{"rope_theta": 1000000.0, "rope_fraction": 1.0, "qk_norm": false}
Each number is 500 + 40 x the weight over its row's rms, rounded and kept within 0 to 999. Layers, rows and columns count from 0. Numbers have three digits each. The size before them is the row's rms in percent of the matrix's.

# gate: layer 4 MLP gate, 832x320, rms 0.107, rows 151-176, columns 0-79
# up: layer 4 MLP up, 832x320, rms 0.108, rows 151-175, columns 0-79
# down: layer 4 MLP down (transposed), 832x320, rms 0.0384, rows 151-175, columns 0-79
gate151 101:515513492498498426508499549473468532479561537518450460528545502463489463491504507519557530467484485420445493526500482479580555521460556502475430533598536492538457465470531520493447489481561503447466459489458533477450502537460480473502492555
up151 101:547486494462541503535461488514511593467515521534517458442506526511485501534510507543459501488510492444468433562585515542550533505446583475463456512500437496517469535472481570490508528475505524492571422626411463469466524504493487531466510572
down151 101:463470529493465574471461582490498486475559496529495449503466496521473480495527473520577533497495442507480576502542531535437529500480460544494544531461457503502516512497483510513439510472417599582529562542484488436434543481472500426550457515
gate152 101:425477487530506518520489443589496576436482510499519524459527539500523565436509495524488502419492498470462557580486576442496523508551544490540452473552535471555478524506500479455508478508524545577489503457519447477463537526575417494534510497
up152 101:487475508518498479548481495377483475431512527488507532465532481563478507599469510513463551526519455485417439433514540534500593468503372490588540560539543443474496473478400503453507489495469508571507471492488507457532465494494413455436443406
down152 098:497547519512531526468483508477566583508506487550499499509502505572525442453424526461501546528484474492439531442555492585481459496433583589452509525490470483543590498575514516540480456523458459486491516489548477472535455524503459523523464531
gate153 095:546514522570461490556519516504403548549484536536483509493491454530472524497525551497466416521616486578413488504405523459526543501521466540550475526511508533495486505466473596590487549473493507512448484529521482451514537430437514502467536535
up153 098:526516513508479436457457512526473495450532493547532464519556502546545446476444549567555517516456510509519481470535560516493544511540491468480471518497549524540461511499530431520502407524505518474479490436511525555410537526512510528464559539
down153 098:445453513417594525474480505531514443473491521552540554417436477481566428479466485495415470473432540500432484492548480432529492495492520496516506485509515544486455494528594511472524469485477467498493455449476520515430457491491521555461458546
gate154 095:488540587515515479426488528427476510489492506447458509478453486485415459402535511497478482490468467534547564561480472460574450521483494538476487531489520519494493503499489487483504511472474471528496502541572472518421576450554463513467574509
up154 101:513584475500511526544516544486559544507516507486442564490510480555567495500457502471472543412510601528553434491484487461499534432557464483511453514487458505512482502543510499478491489491504464547495566518521520491466540561451459471503502471
down154 100:459481508415529492452540464497453462445469487542562527493512526532513451512465520597397417497497493543498504522522511480499449456488497493474460506445538550482430488544497488437585529448484530489480528564381513506519534536545532459449530399
gate155 104:540471432549499515507497461536503507516467521504461531451468477544489545438558516499500544553510444517457482518428443546509562491453488504488488442492423506464606426496560519493447525466490509541591449491548510527551557472458508485557511500
up155 104:538507564544519523510520469456456562443529464485522465551547472510504530450489552547573476582492500506533473519510511536517424530419468475547513514527524471532498426522540509622550456467448511549481460540497390517450457494475520499523556535
down155 106:474438469500569595489438471569505516533508513472539514567523476482531457476450512479529495475436544473476516435476439421491550534516438471529547505517523434499448496554523522463456513547429520447521527474525470511468500542526590480545510498
gate156 102:562459497511479560484531532507537549496462484531482500529370495544535496459429488514493446481496514517571504498506473513528491605528531483521508528486460460540452462487479475459487534485480514543502540540486576539478541400470429547459492478
up156 102:484485433553517535542525462482519512538524524523509512508455545506527552520523474444490489486541550565487463460497502505507424560484510497493521516529459482525513579563523579499519555518484443465431464551505477527495490553541604415500451555
down156 103:539530439467494503512462500514438481514522494550467485570511547507474507422567529520454529455508432491512463496428456475449501567449518525477563484424477444516516513545500464478482508516502457488499474481506525469550516527494512485498478388
gate157 101:442507457524526475528534525539520514530493534444511486529505587528495418494574465468507475590499461534522511478552520480533498433504523512508463537468488466504466432448493503445438535533503515401547540534525549492548517495457361565474508491
up157 099:400513463497493443483551506563503546507509470503531475471512513470518482452567460468486487543555510474510549474513577461499532478459475497508460541469524480462489564547468466471516481539497556436512523548493509514521522483505509500483484533
down157 093:537507539445503504499550526557488482497442493456527470439529479465524509526494404459566550566549575402511471478578499524464511449512487422564565500576459443490525488491452432543455518465543520508497538567516456496474440570439562494492478566
gate158 093:530451437544525518465468492528515514505534501550536379515508456491466538505463545465502495517462498487472519457446519471475457438464484497506478478530553525480494513487531526502500578572479580537489479504505438439449505473532485508488511463
up158 105:534465522490504448550535477455441544478483493505501489493495508602475412433482465466473507515510520490490444452558474451505441480520510551489560537499528545497531514530519529504502549496458520524543467431515428510532479503602402509497509501
down158 102:484588457547524614454533506492529522527484553501462551524519515476480569470589546566566518520549474516530586466451502490461532478482474522520459492438508523480529525465529506529466551561510497538481550541497479577496541442489518505552551471
gate159 103:487516471548471508477411517432525396424473524505427475539497426459485521502498493415515441477494506549447505490495490471482485472534483460534580443524437560442501498559518525529499479463423550530561523542515513468502503426512453497511532597
up159 105:480452524545476489481415471471502467531485544524542605470496484492538443559459464554506436556482474558548513455532533535483533520496518456506540535522476633543426459623497504432478484575502427519503533472499474476521458494509448505519579525
down159 104:511541479538502512507425521470476440463466444490473457519461550523384467480483460505498529486522486533443524407505495462539509467460548521488471533549482432522531485450473496589487450417471426538480517565521515515488503474490457534453477485
gate160 100:495492528480499531491560455493475497505462537470434423497488520512484555511484545468445531540490519458448545408480462491505574518567544474480489506475516510521506479545499448496572515496533480577531578487473472551534537509502491421440475493
up160 099:551519416485531526520512526527452479440543531476491490451535416470481491519485399506566446514483481489506557497519424508544452428487505572473528595462455532498556509450464489515457507538520481501518458467472491463472451504530513492523464458
down160 096:440496397450469503461477512517464489508489533423545499538486572494516577547537475477520513506507499596500498421515524442488423495460474493485487513505480537485470535409503481514461448509485498483520455543589540532449588497476490501512535553
gate161 099:418469493507525461483528357543532482500498499537515519484585493454533504530515486501460495477523522555467514511476488447437457513431504541472450507466487526522530492455508510477513456505498467457469493499433552492511510488521584496537429498
up161 102:551572517536501437541483527443500499463521509464468485501468505480489522524555575512561440492484470445488525478450560473438545529504502469522499458522555461478514578481517530534490540502484520533550492473491531465498435478505485536549490557
down161 099:424461468466530507438490526523413525469407470550569596422493497484423427471513489531515499465482450538462487479520469462470479473522463493485471497466483494445483462501511531546517516541530502550573496525412514446434442491604445532511459503
gate162 102:508472451530436519463539452546435564538465507480502424512505511475506518540561479445432480468509468486432473453494506484564518552489501432495501525505549531547523470536505521454526465532456507530485469484478541536481496540433482508475512452
up162 098:519455553604432577502483462519500448556478410490531506469474519458520498547470466501492578530498488569527480479366508465475553512483475454507513486436444594417533435460452516449436513542480510496495530536452512515495550512497511514497464445
down162 101:476452516525512437483529553558498556498455511513503498535465521435467545547528563478581430453550518567494445448488531487518437443523520423440482437574561465424595494481512510444478481441434467477577517514446528509494487568485540476485539434
gate163 093:414553427473563513481462404434530495464547484494490565568497476471531535525535523493484496442428516509581563542541455557464465478509437534447479504497432454473530473496495508509490520559516549465474562479519513507413544476552414447593457499
up163 094:564530508482522487534500462482520470500476536498551477512551483478454557572508459465500483551470532481474425412433568480489510554521533472478498509477534501564476520509499457515555480536525463538437438425485511528588434436481539549533476456
down163 093:507434474504535460518422526513464508486560505525513457521534478514465529437459478532502469503548505456463474522574490485468526467519557517473519506453472553595488461477495531467504465536470517465450482454506513510515529476459492481505540503
gate164 104:478515439549466486498495504586509471516525486413503451490529550543507530550528534526450540537439462566507487520545466518449534514508507488525527476483482508485504555490518549499457497498493500486543501538499451489474583473380535513485515519
up164 107:441465509504479535481440502577575503489496445435521510494518524487525512535515565498553516486449519461574486483564466572434522455495433509512491543536476483535458529462489508511513522510497499554533517537530490537450561433469496487480576513
down164 105:501413481473511565522483516494471454436461427542529502531486502481565506504530574525513530472460581520563500516496558498408495447463520504506531506490386512499488531514480494465477573486523507524472454500439475498524540513589553419466508519
gate165 101:501520481491460480461542537526578498497427537480437543453481493581484574469572509516429509464473529466417483546495551505481497507515587534497504507512467488466520519518475504478474493562514509453541453473492438510508413537612506500432551427
up165 101:548453518568496523546483509522505507489544547466556468476497492440439457486485574535558526565485535542526527496501457495502467439426422497512524479483533546503502532522535526487527492485462474606472447553576528537447473472511506468558501462
down165 098:458412527475478484469488545525510513567483397445461479531545502463531545524472522459451496496515511520488511524486438525526546566449442454419524501423520508485480490516516491520560536433531495440510455457569523457482537527523566505508531477
gate166 100:512494477475532521498492461595524472495506533464463530510508542498546464552517482546508559544527481497417477413536470508482432547441501426538566497531515484487530457483492464474558511537442448482492466501444531515573490449516424477528570543
up166 104:526520585517534466518538555553468483485507518443576518504485482559531480429503448476521492486495551491550472560474485513510527557564469561488550461571500463523521464501475497553498491498488547513559522549569459430425519474546501449514508450
down166 104:507484455542484542482488578532504501465471483502519460510518509603398489518483534476460426515539514452425439463456489502507477458562530511528478488465524502509560498537518477532508508545515574515504492556522554554436552546476493538542497500
gate167 105:556476540486536554469530461463471535476466492494444454515465474556561561497526509538521604530562511495424523468495499409470516519505478494508495575432526500514484514452495518448473460581419481538472453490527457523563459434393457532492520467
up167 107:510482539542511544495464457496526435460500503457491521430524514542481456428544524499527512643535507463553533514492539549498497375478447442478484476526540523493511511500512470450471515502507498508498488542474483483519432512511459484512482512
down167 104:430549411477554483489504547473514451514499494450587509502560585422483454600492507469499514469457471499549561577518397549475541557515509397512500494559547489539516464591472493484529462466456484533506414504481507464527497482501534472495518500
gate168 101:529488538412549423489471497434501530519538475524439473511465505498549522428483600431571502522477528507551499520519485535488472528502520535550485518481498430491515488518544506544507462455460502493476461507430440557517530526493441508523545510
up168 103:458475479518479471560469480547534481473552514426522539530494444476544505471478482575564483459477481512421503538476573471540514447460475428453520429494524514508518537539446475507525460469522539465524544497557541502500501503464554525397462465
down168 104:479472487555469492399571499548448462509468496504453467498501508440460452515525443417494544456494489509541469448531510480506505434480520492449538509496448549480497525522464492467475572484500543528497517476494541494454471501492483541505458523
gate169 100:477561496513562472483496497482554557478472499479389555495501512513516537477488483484572471526499512495439490542403453523412428515513477538513430476521519451518469513508530485506526514474521495523493516549529569562497473484522478510497465386
up169 096:451490457521480522516494520486447565464536441538475510458574545495515499524508497549465477472492477506512476562466419497486557501419500520505469573519467421543493561511459477451499567554520480547476460544420523512530559510447416476442538469
down169 098:546468514557484497455443518534560533526466375558495436498490426491520524532515466521492534506494537564484459449485494534528517496512454518436510483468506457467470476477389500622486454500502518503523505478519461438470484544486525469540495488
gate170 098:495542416445547538406551565492519494486476477496517548452532450509493491466500559611496526530486517559515505503459432493511496517441542524551508485500537452541447468498482506482530520550503505504516482519566519524455444525484508506464450466
up170 095:490540402509446528426483510496567418483511510403538487507560505541411502563527503574489543474469508515521520497530448484493480577448538528522509444448496496550511511486492554516502508539527494454533484475428528472479502512509513536464476502
down170 098:524533446517464454492470493496512516509550496547524511532458551445428486535537529493606512510596516444460434522457540439482511481480459521516534469496488498541434489497508464582551483534509460520448588417489574530476504532500471533490490514
gate171 093:439485468508539482409470490489471549508487578467497484530491478589523522530490520496537480543521506509555536515467508540469506467530425488517475481504443472528495436489545483546563420547523537486469466497452542472540506480525548516544496522
up171 095:571457475448518470535580538492509464481438551514461633464486513512487512440517571501510547518541539424527512500520493477522439592515522545418500572547541479551507553573505489472431460521442466434471523524492538510516498512509491566461513475
down171 093:384514501437475498510499496462424522573453516495527534530464470525496481499492528470558597540482466442568508402504444512443495475445438426519513508475511519524485476426541455504465529489482500459490486528447527440524524478514536553548487505
gate172 100:436468448525395533517451535477466532510495481509550507508446480471474519499524507428534513511512544581513463554465450473462497593495515493442504537445493497469456519464498488493529515530506543523457553535507513448496539545456509528466467501
up172 103:513485505555500551549482560471517468512452519466537413520497506525531470518535532544556570519527573538586541422480521550519590528527453527546462413419477491460415508558474427478473503484559531553509516516491553466534520553479486492474492441
down172 099:456465478528456528461523465503456480439561478443551516562437542488442573479547511464442500459418487511546540625471496428507494535514496536511480467523549450477455503499509552528435551473463550509552529495426468508524496427468477551543536463
gate173 098:508494530452559517464552540482545512537464483521497510503465460517446482477556449521443473470578403462487556475507488514468472467511477531520501535475512458525545496514477605488485542490497575491484581543489459419476523431473532441517491477
up173 100:487557452484457429465520561525406443549493509566517487509565472523471439422501485476498533560424556449510483445467543579495525482466513549524545494551492470542539496403514530517429466458454527528454542572462528524498446449530511545494577472
down173 103:506485516547528447529527504547530497628491517463511506533530538457479523464517583511502492528513433529507532462509475552472528473546572461524549490525498563532581450444503474496537460520493451494517520525527488558507551516436545520496575543
gate174 105:507504575534497429493482467554446461553473528530503538509502558494556531475489385486458498547507519560507477522482465407495515544453460487485428496540469533473443479606478520445547518507517521550468455466517531524584519605518502489513574478
up174 101:506424474423483472497585422510471440575472517500528552493533519529513516400562439471462503528495481537567420559482534533510549599519526433508480432487507502552478458554518502509507551422510548590486440486542511452542484546556503448437456537
down174 100:501461593535487558566469499498498444420523476433500490499479508492496585548459457477517538441529487490509454562578487551533542505528433545508429422467548527587486481504464464555545468398574552538524508490454533508485525469488472537515498517
gate175 103:500473505501538472540403455543540471468510566514433449454537514523504439469417551524485497560488553509470580554443516498550518492428475464461551517571565498493585527543535524510566518502533482537440515463583460433628459518489488586554535550
up175 108:458488510514519478456505495492511481514481499489536486484471414504537468475437487426561505544455503561454473519527459540508498514513476503499537530529422514473514484520518474499490471541482458492489555503536506517606546498468513460495549534
down175 106:401532446543521455536491452493508450440545480546523514538477549421454440476574498510515497506522482521418466473486503507540583447510529503549535509444503420535514541536488499491502492444536545555535512486561472460449443505492419549543426495
gate176 103:492442473488564509554521564567561449555505475472600483450527509556420555444462576525495545515461513559480447561512429386454488492496474566544483516508438487485537498560491562470514558507534542527455534556500527497560506504459538418513489471